Weights of a small transformer language model: 14 layers, 2212 steps.
Each number is 500 + 40 x the weight over its row's rms, rounded and kept within 0 to 999. Layers, rows and columns count from 0. Numbers have three digits each. The size before them is the row's rms in percent of the matrix's.

# q: layer 4 attention query, 160x160, rms 0.161, rows 70-119, columns 0-79
# k: layer 4 attention key, 160x160, rms 0.152, rows 70-118, columns 0-79
# v: layer 4 attention value, 160x160, rms 0.22, rows 64-95, columns 0-79
# o: layer 4 attention output (transposed), 160x160, rms 0.191, rows 64-95, columns 0-79
q70 091:491489470532538445441517496447433491535375550420444568514557485482474468449438491457502586503519480514568470502572413453472476482479559512469450467524490462474439476503501571513561528481478513399467449498482477474497499494507547490485545449
k70 078:439527552544427520535546526512430499477497438453476457532505518510489531531496570492537404518525465566465586524421594523591458468493432543478526524502516479482496539434477518542475470513529507529510409494516564505492444534489492487500551475
q71 095:500509517513478557410487466505544527512529474507467456490533491545492474519505408516498478546529505559538536461418515539531493470530531498431592564420516444457528505487445521481520505465563555465537562442503511488484487513478487530469525437
k71 079:437452560491485528488467484548476532547506567618559430508536478494500430549548482507463492546497528487517510511481508457456500463534490461503387592455446463463516490552567482550499494549443460540506538502562544518469473483483477524506485499
q72 075:522489488547503430534492479503560517574453469503456504477578481482476454507505535403486519521539525485498519471517479477522516470476445493515501484450493533454520417491509527502450447518521470567503385501518523540453502596456509466450510515
k72 080:545597457506572547483483523532457458479517483464514492493526469514535535492524547464525488468559531579551439498500498516457474503480525515496463495528462483508560502568488462454531504441484541418491592516519532425515553460501508486454482455
q73 098:554579535437504469514509469432553484427539539549544459516489456457487473540479553449550536505421497465505516496458464565477587473472522489554522566439472449505504539572483481472520464517436481506508493425513516491558496539507493500418486507
k73 088:507375487525556533453536530450484531556487552533543518526566488512540482439533478517409464514431557506523531535538514533524544427459518483438468513421532547446442449473578511531578422489522553517517504499434528511475461519442495446496526502
q74 088:554425509489574518501476496534483388479395547510489551455511543528517475465537536519490511505535487625387470469465512516491570496505484556458461456477448474466465522454520493478580570502507515491467456522462454530407529517519475464520558482
k74 082:530528514505473509449495498431493565490481510486483531555424574495529513502519456474475517514542421485499489525555494514544499455407517530494508499481507556507495518500518520501453482459534547535418492626446462526542529488467525489441577548
q75 084:502480519461442456490520459443521590516544540447491499536476494461433563486538506504495499478460494410474548543471529495494470505466502607474491431544472555584494476556509492503518467545586566536440536457486533473497475505482521549381498496
k75 085:507572452533504520488513551479498453529553550478479533443495486508446492486437450503436585510496542547528533533539481547461509521448511465481519514537542587516456483482536477577537473439536473502509536517543482474463479425568521440463563448
q76 089:447470516481534557516501514552517512505486395487504512451596481527479548511489542579590544549516435479497473510561510538488527497543497444527528430454543496511521487439532504543511515525469452486482522516563543521466542468489542549552478409
k76 079:444455550465470576479566510546525525504453487461532510501485564586568496444520505454500575529469431472541466521493571471490474476442479527495511413539459447428503478560452499450544469611555506521544470458459456504464546498462528524486459556
q77 092:473488474458493497413539533542499514474637456507522491468426502482534443479474475446625585528471525488507452425442492509507551478536468476464481480530503468555551508497484529559504503506498518512539500460490448498577528528428454468517435550
k77 085:524467541479554486503522466494444455492462508496445573522472439502425506487474500510488483493521491552521425521538509572514467537529448520515424462483509527493519469450494511535518492498462535419538431570481454527516521502436497490535479501
q78 104:464427498413473539460492502557514531447494478538555496507514525512554525439448506541573495507465561529521502482469464608554582487489539516464473515478482440433503602482479557503496539483449456560532488489507539527492509538416452507550455485
k78 095:481467579501518477562494478471466523529517507518518567446520525472459450441561538452436469523547532554490516505557498573616517538541503507510524484457515526522539529469507454524507476518487513515472530537446582525551489551501506474563450498
q79 119:496441518498484496472497384475521489437567492600454434510534523482451392493503481492480539522500570464440516464478476463484509459571538478503534568486499539453576544449473488514484511491472509548490516507503496580505411543492460414537541525
k79 100:484484559529450543525498567480528533501525489442510468494485495549481438430510504533483484484537518492502470471537524471512454501530480513556497526437464498540462489545451511437546476550463504430473542517495525487513505669449516518579401510
q80 092:454573430449500494505532532444454481530472482460497613481462506481592491464547492571570550516516487487532539478473512495427535560480482502548496465567556461557453539410528520482531518527447530484454484546498491476444551495413488522524443489
k80 080:490508540535473422538506485528527544498537452460532468457459532521508494503482556503500501587472512494495494485469514415576409519469536478516546446533484587538610528543568420506466438514519499535505431475506498509519467511495557477594509529
q81 110:536485483417503535427528484527461527435527382527507430507491498513494472505484541571565530526497511492484523511494530494611528472524462443503473554512438463484540553505473551520434441509486447526522522495463519472587480526515467565504527506
k81 091:452469474456515477534549552482457504567499593497461500544460559506521479495473464486415506454501487548540515500572479471494488442531470501481413456459438540479514458504445466511519514442378526462525461492472535578461437583514482460583427488
q82 098:473515465491508438442540515437541587509494546453510495587522509519485516426536482517461469521525478541525535512456499454492469450499550544496498544508527494475491452539494572460475498510613607506539452487557411467515485483513486496424497466
k82 083:493515544521489580508446480568507541441514494576446540430518461521477551471466506478458504486480523510392518459453448517488555414487449512559500522440546513483517484511536533487491545446481486516488500495455528478431491384475550478505568412
q83 095:484435493524432505531520538523536579534590463486518434500523496528521522507488532513537510526451532448587528553524520506522503475508520473499480539454484573535560569493508485556480422496453481533474514522493528550575470436502496514588530491
k83 069:522525561441500532502489563441464444469474446527426477532486523415489475430522501509456430471611462528483487419518555484505502488491447455529609457515487498522523469534480442442495546473514485513533452445461506458513498518536458514478404453
q84 105:483504471597549479499514487515539430462393493418483497509488553532484487430511525508439498494548439512426498483499508461507523525555461478546528484474521494536465473457522590414487565527549574429482447520523444521446507496494485518462536510
k84 085:516505461506424552454527494464539469470472553481475462480504510482538540575499482504542488477529534526471501530443496503460498586503503485525521525622510521520545474592519499569512514501550520488543481475540426465514465433481507520471484459
q85 092:455539532419449433483528529460534528420583507543543458510464473435536489512554487521525477550453480435474550601442489530467504510481544543481473519521487536511511543500482483560484559463518525488555521512501482473604536475496488462451432576
k85 091:476457518504573454466518589504595525589463435562550581501510565522490499471450472499427521451480524503486560476526489500445569477462530452493501524462542529485436487505496490424570503523456467458497495531488463524469514432438512447589496506
q86 099:554444486562472464501586451416467436435497539494519443539481514510483455462495497527513514480573492576492506489513495493516500427544524503501486432539435537525582518547509464488483531515580457468466429517548461488397501531557492552507491463
k86 080:481498509497464529558517578537543520471391443457523519517546506460521550503469522474536557467512464494505458507546584518478505420572506490533528444497542534493446460528544535527566539478549471506499581560529535540506515550500534452508499438
q87 100:474570482460484480462497431468523601484459520494480432487451493498475511468524461501490524480420462519453582502475481494480457502484534543469461579521536443407530528538453513517467549501479526469526544495509524556498475500527477456507448454
k87 087:474484485530532504601470506480472501496524516561510568567547455460475504561471469524513505493512494525450509489516516476427523551528444439531413518449463482460568591499479529543446468511423532462464444477490522522559520529517473535558492508
q88 082:491441466450488461514507499539511526498536522516520403579554504493454481492487532506524359440528601505524519499517466473557554464462466541457471537491542508473511513518526500577483462455478508537438472530506583490429481469465460481452510579
k88 072:440526559473521453569479489556525447523496406564509540482543518473527484581541472504504514448580555566508489477459448547489478396516538456472503527474478454469480571464523552537500517483456477468453488420580546505527472452488478483514428491
q89 100:475502506459543465512476478422504493457417524442454501492462527578430488437520558516520466485468479542507514492539479523518474572456507498573484542578546518455461417478515472506493562491484578466494521529461473509512547521530507470480466448
k89 092:550597539464464528522515491476498562597564473514443453482410533505474531488541490510515506495524533542503528509563518500496497503504441488528478509571570524482487542487481493475409463477522563491544535435522503448496529577517526412504566473
q90 095:521498529551462459564470439466503454517502480496541495498431482470542528568505566530497458445555440460539581502479493476464481539522567481498527489486440440538428474534476510445492545467409493476575459395496530468515461551515569549541529455
k90 082:438529497458488554474457482516519514522503503580577501478502411537521464450390530519441458484527462470510507560445498511539563528524488487432514499476476465413566521507539559553441517475529503503550440497477530521527488478581438511498509588
q91 092:451533507489453502501548480500460577473518475555532429451471524524515431520405470486516528553463558493477477424484544523548464431593524483533475467470491488443569597538476478489487472556443500534531521408446510517553449494577502449510506454
k91 085:554463517538500516524429541498501470494482455513546441481580480505523501527462528487506494512507466575485548486565591522517537499504517445598501506488450509528483473547520496495480542495516532503451468478455536574470523578489524512531453558
q92 091:517451490455524563415467487535480526550463507461494470489532437460541535518503509505477531580517456548496510519452549528531498452508497477540450468512529497453444522506471490422530534496487461482501526481503443553515501533523527549464446455
k92 072:486516460561420469484527487513427512448498484542488543450559557487471466406531471480493552500427488523475536514480437539514520531453381519511474454503432532476466490525520551481530519567487570429469496513489536524456514498468555478463548520
q93 098:522506555460534514494466504479560459456498457449558408488475477601511530514489507505452429514478518581463533407516558526522553485453551448536581506494539489498526512477490464441505507461468462505524513466505502495494597548516538419511469467
k93 093:578472559429464493500490456476499534530534488545518427451518486463478458468483526513537514514499518495498507501451549517551516518498493513488439479482463456486523556513452505561461562513497482494508486467497470491605525554542514547494463545
q94 085:480528543462509445536546490467519511483513578556507489484476508480543515500455459506465512490382561514565513538475430618473474463472582478495472538494472585502502498502474504491510570467471538521526481534478516422552483499498471427443471457
k94 075:493437512500542507519471498520496477525503564597498473446517519528447468482499488556479495487535569525427569505557529475529526474517456508544505523413527476490546519464499518564543560555517371505483480507485534540490537431548503441531505518
q95 103:511524525584503451520573533504452565503590505453425565499465537516506466441487509504486520446478529409469422500525440490528518517488454558478465483547457449548442556567518489501484526521558445481499467513480490476503540516483492523542504518
k95 088:447520501460509472604473522517495576489442501471478595509417455482520490570553535531584483433492457508533516511497515522522472491483525527500486487545565554562537418461573532466519526467506495478488459534564525457510435440565479508441571454
v64 091:472517435489480509405490512517498452506474535512440482504494431531546459505525476510480517476498533519413507456501456481519535506530498496496489489475428484558520481485429469412557517485527454502517518517491496511511544565476564555520499488
o64 094:538548522556528562550474471513505463457477488507503496490506557480452448540421539490503497443484544417524476464486426529486410523459486535550507553498578508436463539514553484537517552555520539493518524485562548485532493447480452490483495507
v65 118:564495504498542509532509516464510527479476511490556462490478498470537475604510524494470493422493499549507513396499515553524496468486505470534502514527462491528544443526453461550513419480478512509479567576504543427539513467457508512523505503
o65 102:480468473532533553450438471547476524595453517419402583519502489520473513459478547511485486530481457454506514587470489404496521520493460531501480467461584494539427521419568521479488554577572518476462482503540484578482487434535490504471500455
v66 071:472524469497486438510486523524483528509563483527472550548533499591530466448552445481511557509538398459554542501584434443538521458466463527491481500489489539490490458535527461399480518533449494421554511491498451537495481448456555478494483485
o66 075:460520484434507551558457503456503529446490510518560507476439427447490520573476530483512471468493565550477505491415550517465509533453525471588564544555499471519537456524509506568488519432477507543513530481492547463522593451491482501470455545
v67 081:477508498499503518492470473430495485507438471517578517535464519470519452496489514484484505475470563528458542485487468370493528500527476558443528527483491522540494522453515543504532563459485484466451599551508467524574433541513546460493513447
o67 089:519489498487524521504446535553483479523442455534423526419556466559447505477495511484533450506554499532512504460492473476530438530532484415500563567545520485462503468564542493512425468516515535515514480523454521507492538526509530457533493540
v68 084:505499546477524570508515512482499351471449476514614551485504545546520486504478471520426482473537544437501459506478567494544515478538520526530423544464542449572439468531476523567514510458488491519481516494527516451570455518537440490571501521
o68 091:526556404567464469522503547489504541537445479446450462488591456495486426512512562446525558509504429551507527497447489549460482506470508540441599474489500485484472464416517484458569440497519506506472455456497494428459520486463574512449484432
v69 081:479578528481481412497477462508485513495505453434590530505475546435474536476477462528453508520492419457529450538552559480454535485523569532448499519492573491464470524498583457530510544512507531476563381490482550501472515490489443480564430468
o69 085:512510499522467499481462524441554504513546498560454481518489429483485450514545542450601474571554436508486504487457514518463500506535455459530568535508473532540502472599427463498421418465443504498464536505511502469474499526492503520419536522
v70 069:530534541433519446464518539522522454455475421510510496474528444471492484476538508538555466532504449489477488524407515497477523541514526485398582521499474542510432519485493545478463505497504560541532420448492520559455495490495514511569474529
o70 080:513531494510443519564492562475528499475510522489493521601568541467461558480520499453501537494533494529539470475498485572473504505458543471530468473497476545553527499527466481506511446525496526533490474416472502472480598539541479510464534488
v71 076:587492513480443545418524534452500463439499496491573496485515506500502463527505568550503525486480569577497492475487570553479536539457494523514475510398516475558485601507480449526463474467482456496418494596487510470534486499502482432507467520
o71 088:520496466534570477538487486549542527514444484518459510465482530565479502500535504596471471538566470491471518544570515465496483458534472517469533506567452550448528358466508565499547473588564483498561479460488496505484485580513500532452539446
v72 090:561467482493524576430506498469508504527535489467421479498476500486497440543464539556504525478489569571555517422500465454504530440490415546488565485512495494494591545516435509457541502440471419476505486569469549490498492509543520527492511511
o72 097:487426512535468473483447511555464517532439482500496542531475478501513530469510454428404484486533473465458525458482570518521500499518439408488458514503493442508430493383548544527493473579475557472523510498501479580438484515449508509492501452
v73 072:469518489532527494481414454505496565517516453522495533470500541513467556472504464444510524511520461517525497588509474470501484545491519519502448524444458527482542493526499486446476559547576396433557493488480498562548507486550492488523467420
o73 078:449507495496443490512525495511524472490521528507530523448487408475517477563498436471523486536493502459444492433551616522433531475491505487534525523540544562468484471562577463501511511486445464561456460500504550461478487450422530522530450506
v74 094:521498437460503503456479558510521491464474592561427527529494539533528469522492454474521503475478486531521517497502520516482467490435489532586495505493505522509568471542509518509491465564475507506468491638502483508409484481503498483437538498
o74 099:489501496465526505588528476511533558510471515492494594515528452513499455438509504573457582451493535508511509511579473487539532523471512549429514565555500503440492435480455482501555499468474430492531519504482483448538479446458460477504498543
v75 090:445500520516506433564492522573472511449556525553503463553547518448544514498480411480489532530488475471492455558580464513511488519523436582525471445506469531480480492533544500544519572486446479457538514465501524440546475505496473537499495461
o75 089:466562488441459539481520470422480522536565531499470526368502424468502517618476528483458492478445476450499507505494520501462518465494553501470507471511512494499523519469521426484490457477580446433469531528511514531563482479481471477495462475
v76 071:461560460453501492501465448491547494544495536460525469442497502493538507508434513436444552499544455491471512451549536531424508488494539569537482438429493506463602502608424469493562566460520538455575492472504493560515407525506451576510518465
o76 076:535506562510459483516492544526534537498563505525424473524463460487511441481551515552544500517460447471467473529478414494457493505530490567462496528505541493556420445442485497506540466616448417511350512499569497506504510456463446518495499537
v77 087:565532462510561517520467543457527539518457514509611468469438447468546501558476544525501523451483557580515497468497535542531493500489455490544519487487438471440585506533479558531514454465538465475485596533542507553536490549462551507522534475
o77 086:454477515460512555513519472540492515501525542450410561482553527519507511499524474473493456544472533488509517519485523454484550523538479539503435475494549485522465548499544508516463512614490477516488437458472491449484523443542446487585528462
v78 076:561475478493484458531526484488520446493550489495489517399546458516491481495514535471440508489484491480469449480477485589509541497508558480470540414530449587524500461505514466506498489508435511449461576514446575470565543477479451515594487569
o78 085:457534466493482508520448510443493568552475535537482482580517483461512527471517519603528489528487531487505542465502518451476443496418527484544496553443514473492463490489548502455540421533532480580531483506536451535490437560556576502466476414
v79 087:512470527492496504559527603504497385472454528503533521551509485530503529562477513479501497530492542459495394623502500469482505537574517507514543426491491522496494503541511489588432478506439535531515517396507527444499483517450458515575472519
o79 096:515525459489476428525594502457463493430592520510553460475524549532491557445516516510475470480438497500517501511506437544467452482444569481480403426484477514550484474505542557470517483487564548547500482458446486448527525521579582472442499456
v80 079:481498484510510425539498535471578488469487487451575477508505463481532484502482551550457501528494564526492501448551456452515543471484479553509485498494512493504516505500447466528508484495436498510436644493497604521616502512498530488559467472
o80 086:456487458430520540486442500542442481511505519455491554486493513484489500566503534447530556524453446513497480498456514521443463570487496439524483463501480474523505513469484557472457494525522557551586382516444455480504512441477446416478556420
v81 074:497594502539514525484552478492509531470555525517480502511415557396477477517559549498481512534431522454549535446477533527516527543473488447447521501518555540553469475524525474471502462483453417472514512519513539536394466439522578447464512467
o81 085:492461492489490527523476432471481464560440469508481501404476523526509480462470498544462452470513498540478505484545440447554489478515463535509511565552460437513544525490443533542461570522479521500465531512537485483488515572523500527475567476
v82 095:454550501438484509554468430465510537498520477542488472512518519447535506477495439464473509525507457448609458559490531599466510534474530491537483475448556550416454437557504506486501508535493490509570492537485570509468518495428490493593515476
o82 099:612521525526488453527459553465570543484501557489501442489477443446516500515540574479474518496425489482467533472519429463481466532467511500498544485476448533520512531473537502531491402483465463503495534485492543487511474505569510438469553488
v83 087:477502435517497472418511507495483475493525457436541514473523454509504461491496520521425523546523459510463468498533431446456507460496449563397585458515429565583481502530452518487533546504512441523456496478516513563518457523542573506527508541
o83 087:432534510409456521562452523505413552579541486559425476568504515467484521547487526499593466456501521431509493467438529537534476505505490429540509553494484435447492483485508473501444494520472556515568496472547485525499542498411486476448534486
v84 080:468522470513510511445442511456522546523482542548519497488485474487593483538431543385476516459496495507494441466466527556475476499469504471533530431537440578517581488508431548505490502477479433530486556578473471519434473501481570525519519524
o84 081:521505504391448488584511496517497524489533539500455514537555525531461530460514478543406465494391563443472505525537445446471496509542477542526445515493511523451415525538510485525458525524547531490476437524484563487542559456524435487487509512
v85 084:539514590475524476501492444502471522521515521515487505499527505500437490460494513603548556481510430503508474495438474594509517537477515405450504541523504468438499533505529453435533454465525493477538502492484464491485590526505516424545479548
o85 094:496456468573554543471473472523424490463472552501529500478498530495497534580496541492445422507551503553442558512519515428533502462512509528547481427481468486519492507491476522497497561501551492471497419501540538494470443469544492613430456490
v86 083:523516417514464510511444562494467605467484534512528514460506444511533571469452453448435522472576423586561473484533497467557503499462485497584514543489454421495570520494458480495499500544508498477427475540498517538481465492483548550456519464
o86 079:453514515506568496521494436506528535525527513361467514548419534458517471482517467473494492564461557413448528430419577544491542549478474508470501542523528539524517451510574436571533501425481494565508527452491507440486546494449404463505547512
v87 076:523564437507511352515478475485519517465510487527508513550495487525599578478477466473446536543577457561511460446568501511466501418472463552509462487504486546472446437536494499497455531560506502490509478473504489476505503514422525524396477409
o87 073:586546540449442559526490514539573526504564537528493489492428444478504480577507481505482502513456504476492478618523496490515508550554545524498492557508494570565604476504499484520451501477470506489520482539496507527575507426571455494534546570
v88 084:485481512564573471521496495444495577486528539531496509503528441472535494491452534475508548560519527508477495507472531560434471492501468498546553433494435576505490478483485473499495485553484460445480533582493579506485496504460558504405498484
o88 097:434485470417446511525531448509496532504562508560471488535425494459481547483506442506481475491431522456506531415574552425533498523465492470518472523560497468480505573516508512549450536477493531568570506505482505564565523514510525474574510478
v89 085:499483480509464410523515553501523505463466497519505552505526539508521504468585535530511519543445448541463472540523363521512437515457550477513494470498463508519481478520565439507486517503502518467471558540531546520517533481506533372478465570
o89 100:432510453390577559459513477486473499528484465551521492475462505507477497515411489505546483455511571446525508527475591451528528518468513508524530501506503525491526478551497553495525499480528460571512496469504502457540403566492499518458578447
v90 066:539540517439481425525521502534555484465467510509512474556438499483478429553594483453515483366463536477481508509483476509547490506525528493513472509477471528477526507466536517496601473503404520559474547530519496498552500492479517428578526551
o90 074:517481498581525543593424556409400507533462538479496521474580513495470505551446545496487494539571516533545496487499442557413487542443529513489598403462517458491496484533496503483498504508551506484511513543550469446500512471513504492490536443
v91 084:525555376479459508474463515450484451511479426437491486538481502574584478475531448522494564404544504574469492488564484426494480447545434534468544492495453561463495387525499499493443495483502430488530456474514488509521474514516609577494524519
o91 088:506506611459517497537469535578517520510502502576515450477495406501503549557471482494476449477466491429538495515468466651488479518471544470484484547464531506473558513470503536530540482529471483517472503495478452533502504439512476458524555452
v92 103:483507458490462527448471573460537488488504532522496526480535512497546513521417516454474529458519509575484478485505459508511474477527416557529526443493417477536586475505442504525498525475519460544458525530492528548508423551484518530462540558
o92 094:447519523475546522567508493562483572541542520436467499544505556488482508480513474473457511499435556364513511515447510528469561525541529539461444485499536561477432539466574472494525519563546500481548467514502502489581506511454445461541506476
v93 088:435495477574479508443454527449507509492490507458527551492471456555538471525474553569532538476514440534426520503581463439486505502491446549532505497504470506563530495489427438576459534468508504552448450526523477486477462509450553556426476545
o93 088:505475491445503506525581539648485477483533460562488449498499548523502515498544530495493484525487511473550501502440523518501451434535479459446521523584485533474491561513470516477498520486543515459522478471497496583531534515452435449470517514
v94 094:503550528531528552583442510513494587383508448574447503492492503531464556460488462458473484517571511478571492574521560532555507534500500473560454487459553460536494469496502498489482499529485507528471412468463450468412507486539475502535455480
o94 097:512514495557493484523585498507503517520458570401521505437519566476521454450485479493466513500465511514492518454495508499447561463453566543474502447545430546495552472476516472546537541422492457467501557566487523471484465518472516459485539545
v95 070:489420469427465498486539477509528488517560508518433482500541472529533438556520539525473516480548469509456543453543502544455504467512442564440479431500509560488578498534503495471580479488512524457530542514536532510499458591418544626496501509
o95 076:470552540495527530572466503590480551537496478472455529520434500468489485487532535491463495499500476439538510536486527522531465507509584509547508477527485459517370481414490508554468529548487458539507487514500503599558524445550449478459434522
q96 101:477482536479393486511568506490482458438552505504549542476439462476539474525548478555570502457571479467540449520502464543524579524528593548507524489519438492544480515507505426478543443544485455532451498423520472487555460546494450519586564510
k96 104:513568506446493513452515462431509466520506533513483537467415427414512497487454517476499479518472517510484483528494501499513509594511531518483472512481527598562512508511508492506480505400460476451492533556487483466496487522516511418497476529
q97 081:498501530515557599484511578473519573565460508531506577552564524458490537482514539438583569539514484526468509499511518461467444513499476433469489454509536492515512462555518427472418475494484519464529532533504518556458468546521535449592603531
k97 079:523496521518460452546505467531503531469502456531517499519506461503481549562513531565546509475495529377452492488438470390488533517500487520592547470485517507444544565553570485495568562547487517553509503535548497497484512464544536495458482530
q98 104:437483534543490563567444537503447483430497539507528503523562531520498477545520481547482517475499532510560467531560520508529506519479597576476517385465490586418444603514510538407538529441526546453505460514501447536494509546528500517505589465
k98 102:483575452515508433531503486503473493537519519359465572567413488506525551527524562514522533470518522491511460529462465489464446519575429513520500468555604538533490493449511478492463455525554533479502469489531486485509468480490506509512569487
q99 092:483518487608543502505473489502480555534525469465410485579529548571536492481453476491467524528470500489484472457553489460457513517539433473540479495514541470506502487522562478519472572518441498533504500511499493489471517470529525470526520494
k99 093:454455588500502506447498476494523502535482483548576454565536507524472483501468525553491507553518472492476532489446507444469521468521485455519549483434474432536476441519498480468475507529560530492503492460501489544464471486478532626462449548
q100 113:515498488470467489495543511439500507449481535538514491512474488499473529413492526541479498524543480456542484486519484523556551518542526528519512463531494512536494566542443537543580490480538441481496488456496499430450461588513555588557593416
k100 101:500575444488515525466478505485537497437485498524448507460464441491499524520502441525599518483457434458466539493476469485477487528492484539463480499555549520498509426481522548498430460478520501497531519447531426429484504470540527484455585437
q101 087:468486485457508529525473532490482469528431480423498494492532456455524460483442570476496461465486452464506511476496512573515503490534494525515563411515510487530495541482497510381458473498474505506559469487472482535548396507471492451500445407
k101 083:515504471456478479481474479507439540370502542458523498522515510503545572517608405517492523507465528509484462512483529456554502524504454507548435452482558464526462465472488544559462487516502532522567526495448464485501545491450488457555586553
q102 084:517520565550525475526423526485510501441529488479541507526543547470508556521447432476433474549474542452490543511484520556505489511453540484490490485510504486486528473532516494498476426518492486560542528561500420498522523457515573533493511526
k102 088:518527479555444455451512445401491527498477532478435483559488558480443465490576553473523508481589462527574465501514476467543467554534431545524505442478494515528501538504490534452490478451485558490472518443499508452459452518551475454489531456
q103 083:536469523486532512499502509447498499471518488554494442486535478484457429410489478574521467455522570541510472499493462512496438521554579476490461574495496462546539491527494564475509538514479487573519526565466499470441510449471497528529477514
k103 078:439492536528516459546547538473548495491470524472530491498429559525493559495506510488549494519476449536544492484474516517534494500440429450506499471514547495499518411413526511537468482518483504497502487474481481489488471692503454481492497503
q104 087:537474508546425473442516498536484421477509485490473572455478500489502527478454449480534486488496492396511462524533486403463465490613482510504488510517449595529425490501459451452520468466522528497515521448437557501457479484476562541503547459
k104 081:465464487549514570520464466484520538448475516517502454470544474536525565596522502571512504525463467550433516506474452556401560515450483552525484497428509442547472480514477552509533551608513470496428450484473443511476585386525441517494532524
q105 089:526482547508485483545462522511508533461548503484532511451569506494481470514559489622489503526499483443445470460512483586533519484463468521548513486469527444445496509462507488461446504564456433413520526563555435521484443457466526543490494473
k105 082:488465493467458462472541480427451493469439545472445466602544503475568505497506454471445473466581551534532433520534390423522493484559530497504540497425526514450410444520488518490474482474498502496488509429508505518447506508445523509532455473
q106 093:491528439454468489498514521467485543520542516383516555506417472489462543451548534541517543486504477496541564532476563441497532533459482554515490377479523553432471528521471446553594541486530440530537499474518514467495508541487561532528569425
k106 082:523552476496494541488572457533552511507501500474488488504602509517452580522475467499473503471440507470481447549499479505475516499557534534520522460541618523517496519525549507485497537526521450500487484492511526481499514411511541552434515501
q107 088:538569466506491471438583546494501483587453446519447541587535522550458404564564522525503561490510469413552545523492506479486513531533508469472515486530456519481415540547541482451545489501483481522506490475550486465488427562494491510468565505
k107 083:544520496397463530451458546461471508443511486520561472454506434472540561549542483563507385553482548434502426486528499458488483487472536446520498511529529462566495505502497532498477422474543464561475548497484534501470476545513510522408555514
q108 092:555497565514539503416463457475475527541492480523534428440458418483485474557390468506535488476524512459485473471430483430462486471490515459513489627463472420536504470530498525499533565543456444527533449484520532524601468478457502515476497552
k108 092:494478508403506508485520489491481481472487480413496482490514549484514480438552517496430459479422493473479493467466534550498496495509475520474456489508448449521508493470435496556445434531511533511480537537460535498544566542494506469490385560
q109 074:471545460462498526496438459511471451535504467496491488509422439496472558497430487534496552539516519495505476527512551509567486482458548601371457446486525479438530530505474508456578512480543543488523466530534504492494552495486465439532498520
k109 074:565496530498565553551495506514489450444485560482538569470482512443507491512610499449569510447485527493485511486486519440479494490500508529552584482568491531466519530553475433521470431467513472556505558509512528542538468534539473482499568544
q110 083:546446468530477498443505486516554439512490507471513470519445522495594429483560502468463509556502528445472498541526498538504548466505531501458516497429533547509524523536547474460568475503513546514515487491552458537511485440492523513471480492
k110 089:489524508582495504569507588572448531524520468508430541557460508470571543511495511466539399475530449537600511547557529552496481498505485476459491487505533491537454489454510501493488460451496475490489484549491509502537525598457563505473498502
q111 085:495485539498495479473519561509503609492456526524507476487515532480586528552488501469478500514564591476581463494510506579540516467515559537490514478460508453483470436550436541532520522509428497520520558466479492530491505425437535488574492533
k111 081:500487560468519542470481558495488458432501463516463425535554486459443462523499535501482451536440510519467553494500463510491492548440444443547567467462505549450543493478464545483465526552526575470535497495549476517531566619515473534519467470
q112 097:513496458453499521498581584555482461526416569474475475502477505525509511467472480578548496459470499487485465466548579460524474495482448512568469464539495542497474512493495541509474526503438480526481400415462555482449464536571477393503589426
k112 098:428510471520485542513482505540520495493468491589557484447526477571515562587441460448536519503521490470457500480460503481390505481526509466479561509493495531479578495574532513511442522496512449550507477464550535471502504389494571505553531514
q113 083:480442504496538522488507615491509470480434464538481504510517558436489495518439496476543464485517464495505529515517439515532530586417497439461534397465475518485483432448506568469450555457493532460523468429431496470545522596515507509560593483
k113 075:541522508484501461606497456573559494469434488548498467477459481522541496476497527544470483535494490585481507409495540523544418537555468530516458456552528471497532519474521523493513521419491532498535535501504445494468394573531493438482471490
q114 096:531539498568473462401521505538472435535509549397523538430444440499472488479486543580527488487535465473568500422490478486542514447478578523529582465505453458528479595523483445581492510506474374459465513516526545481509477524447533558533508510
k114 105:533490479469462500540510433393430511459492491511535535478553443488523515506526562519464536450472450511462539556531498551433470565563431535492509486521546548586507436439500565483505496541510521477561521488460468500560472486457512530474481472
q115 097:480477538526489526453469472521500524407526476394511472441581499498624460565504427457494499530476509510454483528452473477461530514456490468540522505494485502479499469520567473513462530550516535534495512531502464589545562400479507529488409540
k115 092:548493535547547480545464446403492481539490514435499540507496511501484419470477590467495460537477439446521435471523496479487455495551523548503448423461507450546478491494463452511507501511459511516497475512465547505467544562490504476501349552
q116 100:506487549492550484496466487494486452450448493482549492508561508485521510530513483534485540520461554539462510456466456550528486479451529445486510533489465483501473479529480565494447505555511489589522504518469436514555525501460473486454432602
k116 088:493444519521509456473500463477431486491497486461476528476465532530609451393464480466472419455605482493544470487525477540558477512495536519448493465428461548439464501507461508473466518451456546446480507490478498529455487589497525549503454493
q117 080:504443463533490470515490462475474480531550558512504527547459533451494498499490428415459522504563482483466555510424498563517530502481535536483480470501546514483437531567502460566537538481531486459529549501539473494557463526533542472597496492
k117 080:450515468436535466539473530538487422450417469530481526490440461491458453450459496584451465474469549508548515515521442463494516537503525429520507463498515531514533534438534513504520499481468554487469440506444541490480528521555540482523492508
q118 095:523537468516506453543538447490506536477572525562545465538534485494528574490497525601502437496480541482551453549485486514545507486493534497458475507508538418458547455499531525548439485514519513479490482618468450552505482469483473483523446540
k118 095:483482493469494524572478569454471465493527462511486478456386554534457450462525454489549513522519525484515549580612505508532455529531456504479529561515434575545484464479425510487538462476474585495533442487518522514588541596472486527456514467
q119 092:513505468532454539566524469491461440516533478490552555500563468530536556499467439480528439434476544533497503510463475482481418510496530506479495593461537476601455470567544503489517463430459485576426465406500524454572539431545538542475496506